From a checkpoint of a small transformer trained on Wikipedia: vocabulary 4096.
Each number is 50 + 15 x the weight over the matrix's rms, rounded and kept within 0 to 99. Layers, rows and columns count from 0.

# layer 9 attention query, 64x64, rms 0.179, rows 0-54, columns 0-63
41 33 47 40 52 30 59 41 52 57 39 50 66 17 48 45 59 35 58 82 59 69 42 68 49 42 57 57 49 27 59 50 53 32 37 52 91 65 56 65 62 46 42 56 73 40 32 53 73 70 38 45 73 35 36 54 46 39 33 39 46 58 61 43
58 58 56 66 23 57 43 70 42 45 14 52 71 46 51 40 73 36 56 55 50 42 40 55 26 37 59 40 31 41 51 37 51 51 45 54 24 57 29 46 47 48 68 43 35 69 81 37 45 95 46 35 57 36 60 56 56 34 32 52 53 49 47 24
46 47 47 43 33 45 51 53 51 62 39 69 54 54 49 47 54 47 47 42 64 57 46 57 33 71 51 44 66 24 61 32 40 50 27 84 46 65 58 71 32 51 21 45 43 56 69 77 66 29 22 17 59 56 14 56 52 28 52 41 55 44 34 33
60 68 48 15 65 44 51 31 33 32 64 40 25 60 31 33 66 40 45 80 46 59 41 72 56 78 89 54 43 44 49 50 30 59 41 70 54 71 38 51 40 62 34 22 55 27 37 59 62 59 59 63 41 53 33 46 53 69 50 59 77 51 55 60
40 51 39 42 53 45 43 52 46 42 33 47 98 32 55 42 52 57 54 55 33 58 44 50 38 32 37 32 74 35 46 37 22 44 49 46 51 64 55 41 39 62 53 41 34 41 73 47 63 26 33 51 50 35 51 45 27 43 55 34 55 49 42 70
54 44 35 65 51 42 38 72 36 57 43 35 28 19 69 29 37 39 63 56 53 77 56 56 38 67 39 51 62 39 59 31 65 72 51 51 59 72 94 44 56 14 15 54 53 54 46 66 75 42 43 41 74 77 40 38 70 55 47 57 56 59 28 31
35 37 55 34 64 45 43 67 37 20 48 49 47 46 39 43 31 47 39 79 40 48 45 48 36 59 51 81 39 19 69 35 69 54 77 26 55 50 52 41 34 33 38 13 57 60 31 50 57 45 76 62 40 63 32 44 61 63 34 80 53 43 53 54
19 47 65 67 38 64 47 55 21 69 39 41 64 32 42 73 64 41 50 57 49 45 40 46 40 41 52 48 43 71 49 53 63 57 45 46 67 53 70 60 53 29 48 42 66 53 66 21 69 68 45 55 52 56 34 49 55 34 54 57 32 51 64 38
72 51 51 43 55 64 47 59 43 40 76 53 43 42 63 31 45 76 64 29 36 32 47 42 67 54 41 44 44 61 65 50 42 34 60 39 64 69 33 33 82 54 77 36 58 39 25 51 38 58 52 62 57 35 61 47 64 57 40 41 59 60 45 53
59 42 48 55 32 34 67 51 25 52 54 01 49 45 37 66 43 40 56 71 27 69 45 61 50 48 33 45 40 54 63 44 50 45 34 55 61 72 67 31 46 51 26 29 57 53 46 47 63 24 43 40 30 50 34 25 59 51 59 37 58 56 31 35
47 47 65 67 46 59 60 49 60 33 40 59 62 61 61 39 71 50 47 59 32 49 30 56 40 32 53 43 57 51 61 32 72 44 65 29 39 63 50 51 48 52 50 44 48 60 61 26 54 68 71 38 61 57 52 35 39 30 20 62 65 45 45 45
46 53 55 16 62 57 39 54 31 56 66 56 51 49 43 28 44 49 44 64 32 40 58 47 69 41 55 61 83 42 53 33 26 86 62 64 34 55 79 36 32 29 51 52 14 52 57 39 38 32 65 57 31 65 62 37 33 48 44 59 54 47 17 64
74 41 44 31 58 45 62 50 47 47 45 69 66 34 70 24 60 58 45 59 46 71 51 56 51 39 67 50 61 42 51 64 38 27 52 79 71 49 28 48 54 44 70 50 62 58 44 53 17 23 21 42 58 49 45 47 59 45 66 27 41 49 47 62
62 45 34 50 64 64 36 53 47 37 46 51 44 47 46 37 35 29 32 44 58 25 38 46 58 52 60 37 54 53 48 49 20 66 48 51 67 59 35 43 80 39 41 51 50 45 58 58 65 40 54 57 39 49 33 35 42 39 75 60 41 63 42 39
82 37 20 16 72 46 51 33 59 53 17 40 39 58 46 69 47 38 49 67 61 79 57 34 77 85 71 55 46 19 60 51 85 60 30 40 37 51 57 71 50 45 57 38 62 36 36 47 54 59 37 57 63 39 64 81 55 78 36 35 54 56 86 44
42 53 46 43 39 59 57 53 64 28 56 46 56 58 37 53 52 58 55 54 37 40 31 52 56 41 53 46 60 54 66 46 37 35 58 51 34 50 38 58 69 63 52 37 62 53 48 55 27 39 61 52 45 58 24 40 57 65 63 38 69 64 49 54
36 58 66 48 25 48 23 55 42 43 26 48 44 58 60 57 59 55 75 50 36 51 36 50 58 50 52 49 27 58 41 68 54 41 52 54 41 55 35 45 52 57 68 51 49 40 48 44 29 60 76 42 57 33 50 47 63 77 54 45 37 57 58 28
49 55 74 48 39 54 52 70 28 36 54 55 52 62 63 47 59 41 49 79 20 48 37 37 75 67 76 51 53 42 36 45 56 59 63 60 86 58 35 38 26 46 57 17 47 59 47 56 42 63 59 61 45 75 52 26 46 65 21 33 45 50 25 28
57 39 72 33 42 51 63 86 66 46 65 64 21 44 29 46 24 56 55 27 40 30 34 45 34 31 45 40 67 35 50 48 54 60 74 44 45 39 75 55 35 30 52 59 42 59 62 58 07 62 56 10 56 47 55 41 46 56 29 42 43 46 14 40
35 59 38 16 62 52 32 60 38 27 43 54 38 53 62 57 41 55 63 57 51 39 32 26 38 47 40 39 44 21 97 47 71 51 58 17 48 95 71 62 75 30 38 46 50 35 43 52 26 64 80 38 65 36 33 80 70 56 43 57 47 67 62 76
56 44 68 34 54 51 44 33 47 56 51 54 53 74 47 55 38 31 53 62 61 33 41 51 47 48 45 35 45 51 55 76 37 54 42 58 39 51 37 58 59 56 35 59 58 29 60 51 55 46 72 37 53 38 36 45 47 80 55 31 25 45 81 38
40 30 26 39 41 72 20 53 50 53 52 49 45 51 52 42 48 46 61 61 50 36 42 59 81 50 50 36 53 43 55 38 29 59 28 40 18 70 48 58 66 11 69 53 35 37 27 37 28 31 53 56 47 54 48 42 33 64 75 32 60 68 66 28
36 70 22 28 56 25 58 28 64 62 16 66 67 61 59 81 32 51 32 47 24 76 33 57 45 57 48 42 75 34 47 73 83 62 46 64 65 69 67 70 57 50 57 55 31 26 63 76 38 51 41 57 40 27 42 62 25 47 55 36 48 36 78 70
44 25 53 65 68 41 22 52 51 04 39 28 55 44 51 24 67 40 43 24 54 50 42 09 35 57 38 22 42 56 47 32 55 37 66 21 32 62 12 35 70 50 51 29 48 54 64 39 49 69 55 66 77 40 69 39 57 40 50 68 80 62 62 66
56 55 41 29 60 33 54 67 36 24 33 33 70 16 30 40 63 36 61 40 55 63 71 37 45 64 48 31 63 46 47 46 38 58 57 37 37 47 44 31 69 55 54 48 37 38 48 48 43 55 40 52 83 32 95 69 43 53 62 52 63 32 50 75
44 45 44 64 45 59 46 77 61 51 47 36 62 46 63 30 46 36 56 53 47 59 69 55 57 53 34 49 32 51 21 29 59 50 33 39 46 44 57 69 27 31 52 71 19 49 39 32 60 58 60 51 65 78 52 39 51 49 20 34 72 38 57 53
58 46 31 48 51 70 37 78 75 70 51 81 57 33 35 54 20 54 63 50 50 26 55 41 48 48 53 68 50 51 47 47 48 44 66 74 46 24 37 65 34 40 67 48 30 57 40 30 39 47 58 25 66 64 79 46 50 48 57 72 64 42 66 26
29 64 33 67 62 14 16 13 38 33 55 42 49 66 62 51 49 57 38 57 46 78 45 40 27 51 15 59 40 75 43 82 33 46 60 78 24 54 37 27 53 62 22 49 45 34 55 56 60 35 55 59 34 51 26 45 61 68 73 76 42 42 57 40
39 59 38 64 32 53 31 77 49 38 81 39 49 58 71 54 47 61 68 46 46 53 63 81 52 38 31 48 39 62 54 41 35 72 72 43 61 34 64 50 63 60 67 61 25 57 53 43 53 58 64 33 79 58 23 39 74 32 54 38 50 58 16 52
54 73 63 38 67 54 31 48 45 67 76 73 39 66 58 67 46 64 53 67 81 56 76 49 08 38 55 56 54 42 69 57 75 32 51 63 28 43 31 52 51 39 50 56 48 66 35 29 35 52 45 50 34 63 74 48 59 58 37 62 18 43 42 59
73 43 38 33 55 64 30 17 46 63 53 54 36 90 63 73 32 23 52 47 56 67 36 45 35 68 37 38 66 80 42 61 60 73 52 86 48 33 64 64 66 61 35 79 57 56 75 28 32 60 25 30 81 55 50 67 53 62 78 51 43 64 69 33
45 49 56 57 38 30 33 56 45 41 62 45 31 65 41 65 52 21 21 23 71 28 54 43 70 58 49 56 46 67 25 70 27 49 75 47 64 43 55 45 35 57 30 74 58 56 36 75 62 73 81 53 51 52 60 56 46 40 65 44 54 60 32 36
38 21 59 61 49 75 71 61 44 62 54 38 33 58 28 69 48 44 72 32 55 28 34 36 40 44 43 47 58 61 57 40 46 35 21 55 60 50 96 73 61 40 37 80 73 64 56 37 63 62 41 34 54 72 38 51 21 53 75 56 40 79 52 31
49 62 40 41 39 16 64 51 37 65 63 49 13 49 59 22 49 53 52 40 35 91 54 47 46 63 58 59 58 46 51 37 68 40 66 69 54 56 59 44 23 43 49 63 69 62 15 70 00 30 36 40 31 81 44 62 63 61 41 57 54 28 32 66
41 36 60 39 43 55 57 52 78 53 56 43 38 72 59 38 78 56 68 42 39 71 53 50 59 52 48 54 45 47 38 26 63 46 41 36 23 47 22 50 56 45 76 72 30 21 38 39 00 47 38 54 50 55 42 39 68 39 37 49 43 53 53 65
53 67 51 46 65 51 51 47 53 41 61 84 48 67 74 36 76 67 27 39 37 19 47 74 53 31 52 33 46 56 64 51 28 36 61 47 50 75 38 57 50 72 81 76 41 65 48 62 42 62 88 50 48 22 59 68 36 22 37 35 57 37 38 71
69 60 68 32 54 47 68 57 60 48 25 56 52 52 72 63 55 54 73 68 66 42 37 44 34 34 47 54 59 47 59 60 71 20 60 51 67 49 66 60 66 46 60 69 78 47 47 57 34 58 57 30 68 54 76 56 61 61 48 50 38 66 60 54
68 39 43 71 45 50 38 57 59 41 32 63 32 47 62 43 23 72 35 14 34 34 37 54 20 44 34 39 30 54 55 56 70 37 30 39 39 58 30 50 63 38 41 44 63 44 31 64 62 34 47 38 47 52 15 46 69 52 31 55 40 56 36 45
32 33 58 48 73 29 67 51 58 23 63 32 41 46 24 51 32 49 43 78 50 16 16 35 31 21 36 58 51 67 43 58 13 49 47 23 41 21 59 43 53 52 16 57 79 34 61 52 49 64 73 54 40 31 42 26 20 53 62 72 42 68 62 48
76 36 35 56 63 55 34 03 52 63 36 38 52 53 69 30 39 36 43 08 28 56 65 58 66 65 63 65 49 64 12 37 59 49 52 58 57 58 31 39 27 57 61 51 40 48 38 47 39 35 54 66 25 40 46 58 37 40 55 49 82 57 43 49
70 59 47 37 62 69 32 21 21 40 73 33 32 81 66 37 66 35 40 27 69 59 74 53 59 69 42 38 55 41 50 50 32 42 53 34 52 61 54 39 52 54 31 42 28 41 49 48 85 40 48 53 30 37 51 55 32 64 58 39 51 34 25 27
15 41 59 56 58 71 65 56 73 60 81 59 44 99 29 38 85 46 53 57 64 58 35 37 51 63 73 57 63 59 57 22 50 60 46 40 24 54 61 77 54 72 42 66 67 57 69 36 36 82 67 58 69 76 23 53 49 48 33 78 61 55 70 52
60 51 64 38 54 88 55 46 42 19 63 48 45 66 47 52 38 51 45 61 55 48 36 61 27 65 48 31 56 32 64 17 58 73 25 52 30 53 26 35 67 69 38 32 25 54 76 47 56 49 21 44 59 46 27 51 60 37 27 26 43 21 52 58
52 64 61 45 37 51 20 57 28 36 58 52 23 61 68 45 29 57 63 52 55 32 57 75 56 55 68 33 22 62 44 52 62 86 55 51 52 67 56 33 49 39 62 78 48 63 34 42 79 57 76 42 54 43 32 41 63 64 41 41 23 73 42 19
25 54 41 45 41 27 35 55 52 18 36 45 44 31 57 49 47 29 76 42 09 68 27 47 53 44 44 48 63 69 47 31 43 60 62 70 61 62 64 48 41 44 57 27 61 28 57 50 01 57 65 36 63 47 25 20 63 63 64 43 99 74 30 27
62 68 53 22 66 43 72 45 49 43 69 36 42 58 46 28 46 52 42 82 55 51 62 78 38 53 45 53 45 32 71 41 53 60 56 35 57 57 61 48 60 32 30 51 45 60 46 51 78 28 51 58 45 50 35 42 65 37 36 67 43 53 38 66
45 25 42 33 63 34 39 56 70 44 47 64 49 41 33 50 33 39 50 57 60 50 41 70 50 58 73 54 55 44 64 33 48 68 69 53 53 43 48 56 54 58 51 43 52 43 33 41 38 62 61 62 37 33 32 42 48 48 41 75 45 65 38 37
42 61 61 38 27 42 34 66 33 60 47 44 61 42 31 54 79 37 68 56 45 75 64 36 89 44 51 70 29 34 78 50 48 45 62 59 56 61 58 40 41 58 58 33 59 69 58 45 64 32 86 58 50 58 45 59 61 48 68 60 50 64 53 53
51 71 49 29 59 30 47 40 43 27 44 71 45 53 61 23 50 44 31 32 38 32 35 19 19 26 38 40 65 43 54 67 58 56 81 46 44 68 72 66 31 14 40 67 38 38 40 70 36 70 56 18 70 74 62 63 39 72 31 37 56 39 57 62
62 37 44 30 43 75 58 56 46 39 43 26 43 36 48 49 63 47 71 68 47 56 57 39 76 39 56 56 50 58 49 15 61 74 45 35 56 31 56 57 63 63 70 58 48 44 32 43 47 66 28 40 56 43 59 28 46 72 58 36 68 53 46 47
46 37 35 32 74 39 77 36 42 83 67 55 48 22 27 26 50 58 78 65 64 51 51 87 09 24 99 27 51 59 44 47 41 43 50 83 43 41 35 35 40 75 58 40 58 63 28 29 42 38 37 22 50 63 25 36 46 50 45 62 09 49 42 54
38 36 18 22 73 48 17 46 77 61 35 65 48 54 51 54 53 32 45 44 59 58 81 48 64 28 49 88 41 22 58 54 55 49 33 39 29 63 63 57 51 22 61 79 34 36 38 51 50 31 99 60 34 25 21 70 46 46 64 79 66 82 52 49
32 63 69 38 51 57 45 48 35 58 56 55 52 49 28 66 42 55 59 46 61 68 37 38 21 32 60 38 60 73 44 53 58 59 61 64 55 43 80 49 62 58 57 49 59 50 84 34 27 57 43 51 56 48 77 57 39 73 57 57 31 31 57 51
48 65 57 65 41 67 56 81 64 43 41 72 27 67 37 74 35 59 46 48 42 28 31 68 62 75 71 36 61 32 34 52 59 90 38 59 46 55 46 55 49 59 54 58 42 58 68 79 40 70 37 47 53 38 31 53 52 65 47 23 47 46 44 35
46 36 47 21 58 61 71 38 49 45 72 44 50 60 57 42 23 42 41 78 45 35 64 26 73 48 19 59 53 47 38 45 77 52 57 53 75 09 68 44 30 43 29 52 30 39 36 15 60 58 53 55 70 68 48 55 46 41 17 54 89 55 52 65
# layer 9 attention key, 64x64, rms 0.196, rows 0-53, columns 0-63
32 37 58 42 76 42 50 43 35 48 29 54 75 18 61 36 46 48 37 67 72 52 73 35 44 76 53 50 32 69 63 51 44 38 56 60 51 49 54 53 63 62 58 56 54 38 32 68 59 65 41 25 55 47 37 47 49 37 39 14 53 63 36 52
61 68 59 65 46 47 36 56 48 22 32 46 60 48 50 39 67 39 43 30 64 52 39 39 37 28 73 53 42 67 72 62 55 73 33 66 66 66 47 88 61 55 73 44 36 59 39 47 50 48 71 50 49 55 49 45 54 27 19 50 75 39 61 26
36 28 48 54 54 42 48 51 36 82 58 41 49 57 55 59 67 35 53 37 54 50 49 55 29 47 45 76 62 38 71 56 62 42 64 53 64 71 21 44 59 53 33 54 45 61 50 68 61 32 57 28 60 77 26 62 34 37 48 08 56 45 51 26
59 60 21 53 72 62 56 44 01 39 36 67 36 69 27 44 54 48 56 77 61 53 50 51 60 70 43 36 57 36 36 46 44 47 69 32 41 65 41 52 41 81 54 47 66 51 37 46 48 62 58 61 42 75 25 25 36 32 78 39 63 43 64 59
31 47 46 34 81 75 40 63 61 48 47 56 84 54 70 75 59 33 47 57 51 68 42 75 54 29 34 55 59 68 37 31 50 43 57 56 55 71 52 55 33 46 49 30 67 62 45 58 50 45 49 36 36 48 61 45 41 47 37 33 47 36 45 48
52 18 38 71 41 58 42 47 31 54 56 50 45 24 64 47 48 58 49 41 45 61 45 50 23 70 56 45 37 44 62 63 80 12 78 47 52 46 58 31 38 26 43 65 45 40 55 38 62 62 69 34 32 84 30 51 49 66 53 38 54 74 35 40
47 45 63 45 57 58 62 48 24 36 47 83 47 30 30 61 43 72 41 61 38 60 55 42 45 76 36 50 41 13 48 55 61 57 54 55 28 45 38 39 64 32 67 51 75 40 43 29 59 60 66 55 56 58 37 51 47 57 58 68 77 30 32 33
40 40 60 59 55 62 49 44 52 53 68 28 84 27 35 50 34 57 29 49 60 66 71 47 53 47 68 34 39 66 55 68 56 53 48 73 52 62 77 51 57 55 81 60 50 43 60 57 57 70 66 69 61 45 33 42 50 46 23 47 48 35 75 41
67 55 57 39 40 36 40 56 44 23 57 64 59 48 61 34 35 40 78 51 45 21 69 52 45 58 48 13 51 46 50 46 35 48 51 34 56 43 57 44 61 42 73 38 72 52 37 56 51 55 24 55 29 38 59 45 62 64 60 61 54 48 56 57
66 33 66 45 49 59 45 36 23 66 38 31 46 42 44 64 37 45 45 61 39 63 60 56 49 44 40 38 60 53 65 45 55 13 51 31 46 57 64 32 46 58 50 73 66 39 61 51 49 54 56 29 18 66 34 32 59 41 43 37 72 42 44 32
50 53 72 59 57 32 48 61 67 14 59 54 72 41 63 47 62 40 41 42 60 66 49 49 43 34 41 40 42 59 33 30 59 62 40 50 59 58 43 73 55 27 57 54 60 44 55 34 47 41 67 48 60 53 32 49 32 32 47 62 55 26 41 34
56 36 41 36 75 68 47 74 32 36 48 53 37 50 50 58 54 33 49 43 30 66 11 87 67 26 38 57 63 14 43 40 43 53 76 61 20 55 64 23 43 20 45 73 37 53 45 22 52 47 37 51 40 61 53 29 28 64 54 62 47 38 51 59
51 33 68 32 46 45 31 67 36 62 50 64 56 47 81 50 53 43 52 74 36 38 40 66 46 42 56 37 43 48 60 53 40 42 62 47 55 49 43 63 66 79 49 50 60 55 35 58 41 24 23 44 46 57 69 72 57 36 57 53 51 54 45 62
40 55 35 51 46 78 55 33 54 55 29 47 44 45 56 31 24 31 41 47 52 15 40 50 43 57 51 33 48 48 60 38 43 45 70 54 60 75 39 27 37 44 56 58 64 79 49 35 66 40 50 76 45 48 55 42 47 53 59 56 42 57 37 51
45 74 20 47 49 56 65 32 33 60 23 59 43 31 35 57 61 64 59 76 83 47 41 30 69 73 65 31 56 55 59 43 97 64 38 40 26 24 49 52 77 42 27 37 37 37 50 69 49 57 72 34 42 42 60 77 44 47 62 23 74 72 33 54
43 44 50 42 44 41 70 43 58 49 66 55 52 55 58 55 40 30 64 53 24 50 50 46 59 44 32 31 40 44 55 52 28 49 46 36 41 62 38 57 52 61 53 37 79 52 48 58 27 40 47 51 42 66 42 61 37 43 58 58 57 35 47 43
49 74 49 54 42 46 50 39 53 46 38 60 52 64 40 60 48 46 64 61 54 57 67 54 63 33 58 32 41 72 54 72 40 52 33 37 48 60 56 75 49 58 64 38 33 34 57 56 32 49 48 56 57 60 40 54 63 55 40 67 66 58 71 20
76 40 85 50 59 59 41 58 17 16 37 69 59 23 39 49 48 30 56 59 43 48 39 66 54 46 69 49 53 44 45 81 36 69 72 31 51 48 51 50 23 47 70 36 48 39 58 45 55 55 52 69 66 80 35 57 62 43 47 35 64 23 53 34
64 44 76 38 50 38 66 69 66 32 67 58 17 45 93 55 58 56 67 21 44 36 36 51 49 43 67 66 48 27 78 71 51 56 54 56 45 22 63 51 55 29 56 44 42 31 56 48 54 47 41 43 66 55 63 32 24 52 70 61 41 37 48 34
10 68 29 16 61 39 76 50 47 38 56 75 51 51 42 43 52 56 77 40 59 32 69 45 42 70 34 09 42 43 50 59 74 43 45 45 38 58 55 39 82 27 61 35 61 09 34 57 57 60 67 33 40 58 49 61 25 48 48 69 57 56 50 26
44 68 24 51 42 61 56 23 55 46 41 56 45 76 56 56 23 51 54 79 51 37 56 35 57 44 52 69 48 62 54 55 35 50 48 39 35 60 53 34 61 58 37 44 40 46 58 52 47 53 40 35 83 50 54 47 36 44 60 51 36 58 50 18
46 41 00 55 26 76 51 46 64 65 40 41 70 42 63 37 44 23 77 54 52 40 29 44 72 48 36 29 37 40 55 56 25 57 45 45 22 69 66 48 71 32 50 58 44 59 42 53 39 53 42 59 26 80 43 62 50 67 30 59 46 57 53 45
04 48 27 15 87 56 57 46 52 82 23 57 49 59 64 51 62 56 41 57 51 65 43 66 82 41 43 53 63 90 47 74 94 70 43 46 35 54 31 54 31 42 22 33 46 44 71 78 63 58 41 47 61 25 50 46 35 33 55 56 66 46 30 56
45 77 46 63 37 48 42 64 75 10 65 55 66 56 48 29 53 36 38 35 65 78 48 28 15 60 41 15 53 46 44 36 70 58 42 40 65 30 42 46 45 49 60 26 84 48 33 29 57 42 72 71 32 51 61 76 62 33 55 61 54 80 40 30
44 70 23 62 74 60 43 70 57 29 60 63 48 50 59 54 71 55 49 54 75 51 27 63 46 53 52 30 51 52 55 42 70 39 38 65 34 36 72 43 33 66 46 40 72 57 44 42 52 52 40 47 29 40 99 54 44 42 64 31 69 90 46 55
74 35 33 70 44 64 47 41 33 42 57 63 75 44 59 60 76 57 50 33 46 57 38 50 62 59 66 79 47 66 23 55 60 56 63 49 53 27 76 65 45 32 38 59 41 57 36 27 57 58 61 50 39 66 33 71 68 52 17 44 49 55 52 57
67 48 44 55 44 64 24 38 50 62 57 60 47 48 60 51 46 43 57 34 41 40 29 46 69 45 46 70 32 23 64 58 32 46 64 82 51 20 44 75 63 16 56 21 42 70 56 25 39 51 50 44 76 49 67 55 41 56 41 70 73 53 67 48
37 61 32 75 47 66 26 50 53 67 59 68 39 94 29 41 31 59 41 78 17 99 69 51 33 44 34 59 56 60 30 70 54 23 64 38 54 75 27 27 41 45 43 49 48 55 59 50 44 55 46 63 58 45 46 38 64 46 67 85 63 72 60 43
44 49 46 33 16 33 48 47 48 32 85 75 53 43 67 61 57 32 74 20 47 50 60 62 50 46 42 64 33 57 53 51 38 20 69 53 64 57 56 53 32 54 53 65 47 47 42 23 44 60 51 66 36 45 17 34 67 39 36 56 53 48 67 43
59 47 61 44 25 41 43 58 62 59 67 44 27 69 41 42 64 78 36 77 50 43 51 54 38 66 49 58 57 31 36 70 46 60 58 57 54 52 48 59 81 48 44 44 17 36 29 18 47 49 52 40 68 30 69 60 41 55 50 73 55 30 77 57
36 57 06 46 16 60 42 27 61 66 75 33 33 62 65 20 29 35 34 54 58 61 41 56 61 38 46 46 45 61 61 57 86 32 65 66 71 42 32 42 47 52 23 46 29 31 87 44 33 46 50 42 82 44 51 58 43 26 53 56 45 77 80 36
41 63 67 73 60 31 60 42 65 40 33 55 24 58 40 30 35 54 48 26 54 54 44 55 55 69 67 64 61 51 67 64 22 37 58 39 70 37 66 31 23 49 54 63 49 52 67 53 55 65 57 83 72 47 60 65 61 52 58 47 36 67 45 50
53 44 68 50 44 64 75 32 75 76 70 00 47 23 54 42 40 57 38 22 53 45 57 35 60 49 61 34 37 48 60 38 50 48 58 65 60 56 71 33 57 45 66 58 64 41 67 53 47 60 49 21 61 69 33 53 30 47 33 39 22 60 75 39
50 21 71 43 60 26 55 67 20 70 62 64 03 44 55 43 73 72 67 41 19 73 38 61 41 59 58 36 42 24 34 72 66 49 60 28 48 31 43 62 49 73 28 59 34 34 45 66 43 43 52 42 44 75 60 72 48 54 72 55 49 66 52 72
57 38 28 53 32 40 61 59 58 42 67 55 51 53 65 36 73 28 67 54 37 66 38 30 49 31 52 42 38 39 28 50 48 74 43 25 40 24 47 88 76 63 56 60 32 37 41 45 41 38 31 53 23 36 38 51 58 58 45 55 42 54 45 54
27 59 83 14 69 17 58 65 67 29 40 75 55 89 67 35 70 31 76 20 67 38 51 66 70 38 52 43 61 63 40 39 26 71 47 48 61 75 47 55 60 46 52 69 41 67 25 58 55 46 32 63 60 34 53 64 38 34 43 63 38 39 56 58
53 68 80 37 59 37 62 39 62 50 42 51 45 53 59 53 59 57 41 56 51 38 53 58 58 58 59 42 28 59 59 49 63 38 38 57 68 35 60 72 61 47 53 54 59 13 58 53 34 40 47 11 56 45 66 66 37 46 58 67 56 70 46 42
48 35 51 56 28 34 53 43 54 60 54 46 47 50 58 51 37 72 64 44 37 17 71 27 28 63 59 37 47 60 42 56 67 48 36 41 74 62 29 56 64 29 46 35 58 68 50 50 48 39 59 46 50 49 21 60 57 62 53 74 49 36 30 37
36 67 56 52 74 69 84 40 85 18 43 46 39 63 55 51 26 52 25 58 27 46 59 19 50 54 42 71 18 37 43 40 25 32 45 59 36 51 61 34 45 46 61 57 87 51 58 48 40 69 50 46 62 53 51 12 26 41 69 77 17 58 34 46
61 28 29 37 43 42 19 33 33 60 16 46 39 38 48 35 47 41 36 32 51 65 43 66 51 32 24 22 70 60 29 17 49 53 58 25 73 17 18 56 30 35 45 39 37 69 54 49 47 35 50 60 26 42 31 61 51 63 36 61 52 56 31 63
71 58 40 62 37 45 49 44 52 48 43 63 39 74 38 48 58 53 54 57 80 47 53 78 41 61 36 37 87 58 49 26 48 38 58 26 70 69 48 00 33 34 48 65 35 42 50 51 74 49 54 60 45 47 55 51 43 63 61 19 46 41 64 52
37 54 50 68 48 46 79 52 74 37 98 49 48 47 53 30 59 35 53 45 48 90 51 17 45 42 56 52 43 23 31 44 53 88 72 54 36 60 44 67 72 61 50 60 50 47 57 47 46 65 63 67 60 62 31 52 14 34 49 40 31 53 76 47
59 59 23 35 29 47 64 48 38 48 76 58 62 61 49 47 60 25 51 47 66 19 49 44 38 48 35 67 67 48 60 48 92 77 55 47 35 68 29 38 58 75 34 54 59 51 40 27 46 30 42 44 48 45 38 29 48 26 61 19 50 22 59 29
43 67 38 51 12 37 59 32 32 39 27 58 37 35 53 67 26 54 58 42 79 20 58 72 60 53 72 40 40 63 34 63 59 36 62 38 51 71 57 42 46 44 54 60 11 49 50 21 47 60 70 74 53 71 28 38 60 57 44 67 45 52 59 32
48 41 37 48 55 68 55 55 42 34 58 62 34 48 73 54 39 13 73 48 33 94 56 68 53 42 31 18 35 69 67 80 44 35 64 47 56 31 43 69 25 47 67 40 76 33 73 69 28 62 59 49 23 84 18 55 38 24 65 69 82 61 48 30
48 43 53 42 49 41 76 48 23 46 48 66 51 67 58 64 60 57 38 63 50 41 54 63 54 70 44 64 51 28 41 30 75 27 58 56 44 68 43 35 64 58 36 91 60 52 36 23 70 49 61 50 42 53 44 34 40 48 70 54 63 42 31 65
37 46 41 52 47 62 68 47 55 47 38 60 19 28 63 38 35 42 46 55 61 58 42 50 44 66 55 52 35 38 51 51 43 55 57 57 40 50 34 68 66 45 50 58 57 66 47 50 58 54 57 55 56 36 29 39 37 57 58 56 76 48 29 55
26 63 78 40 59 28 51 40 28 47 47 49 62 39 13 79 35 46 66 53 40 94 61 55 54 44 31 21 58 28 72 52 17 36 43 49 16 57 51 37 58 51 61 67 39 48 48 45 47 42 70 44 36 61 55 68 70 45 43 40 64 64 61 25
48 64 54 57 87 38 42 78 37 27 47 78 39 73 73 43 61 72 61 39 39 56 34 56 54 52 51 58 45 50 35 76 69 47 60 54 66 49 67 34 40 15 50 16 48 12 53 48 54 55 63 36 78 69 70 62 13 37 72 76 27 54 47 44
78 54 37 59 47 58 66 56 56 47 59 49 42 15 59 78 45 26 60 61 70 42 33 40 71 50 37 37 26 57 59 37 67 67 49 57 32 34 71 55 48 53 58 57 44 43 58 46 37 48 56 42 22 51 55 35 64 53 50 35 50 61 56 71
53 38 74 33 37 44 24 45 44 69 64 50 36 29 74 64 33 61 37 78 76 55 37 55 39 40 66 34 25 31 25 35 29 40 93 57 46 66 47 75 69 99 51 32 41 64 27 30 43 44 44 27 60 51 48 09 03 31 61 62 52 48 68 71
15 47 28 32 59 45 74 31 68 79 23 67 43 49 49 64 51 57 67 60 54 85 50 40 64 64 31 40 62 47 63 44 23 62 59 65 36 36 27 49 99 02 60 80 17 64 43 50 60 63 69 53 31 44 45 66 31 66 29 74 56 76 31 53
43 59 61 38 46 64 43 49 59 50 69 32 36 46 52 45 38 60 25 51 56 63 50 60 51 30 49 28 57 50 45 65 66 60 43 72 35 48 59 44 28 50 44 31 33 21 64 44 35 48 40 53 49 31 66 25 29 36 49 60 37 49 75 37
44 48 23 46 43 51 77 49 48 54 30 55 31 41 54 49 46 33 69 29 53 08 37 31 62 43 79 66 45 66 75 80 68 78 46 38 30 54 44 56 31 56 49 32 37 57 59 61 43 53 40 63 61 62 38 36 45 45 58 24 51 24 45 36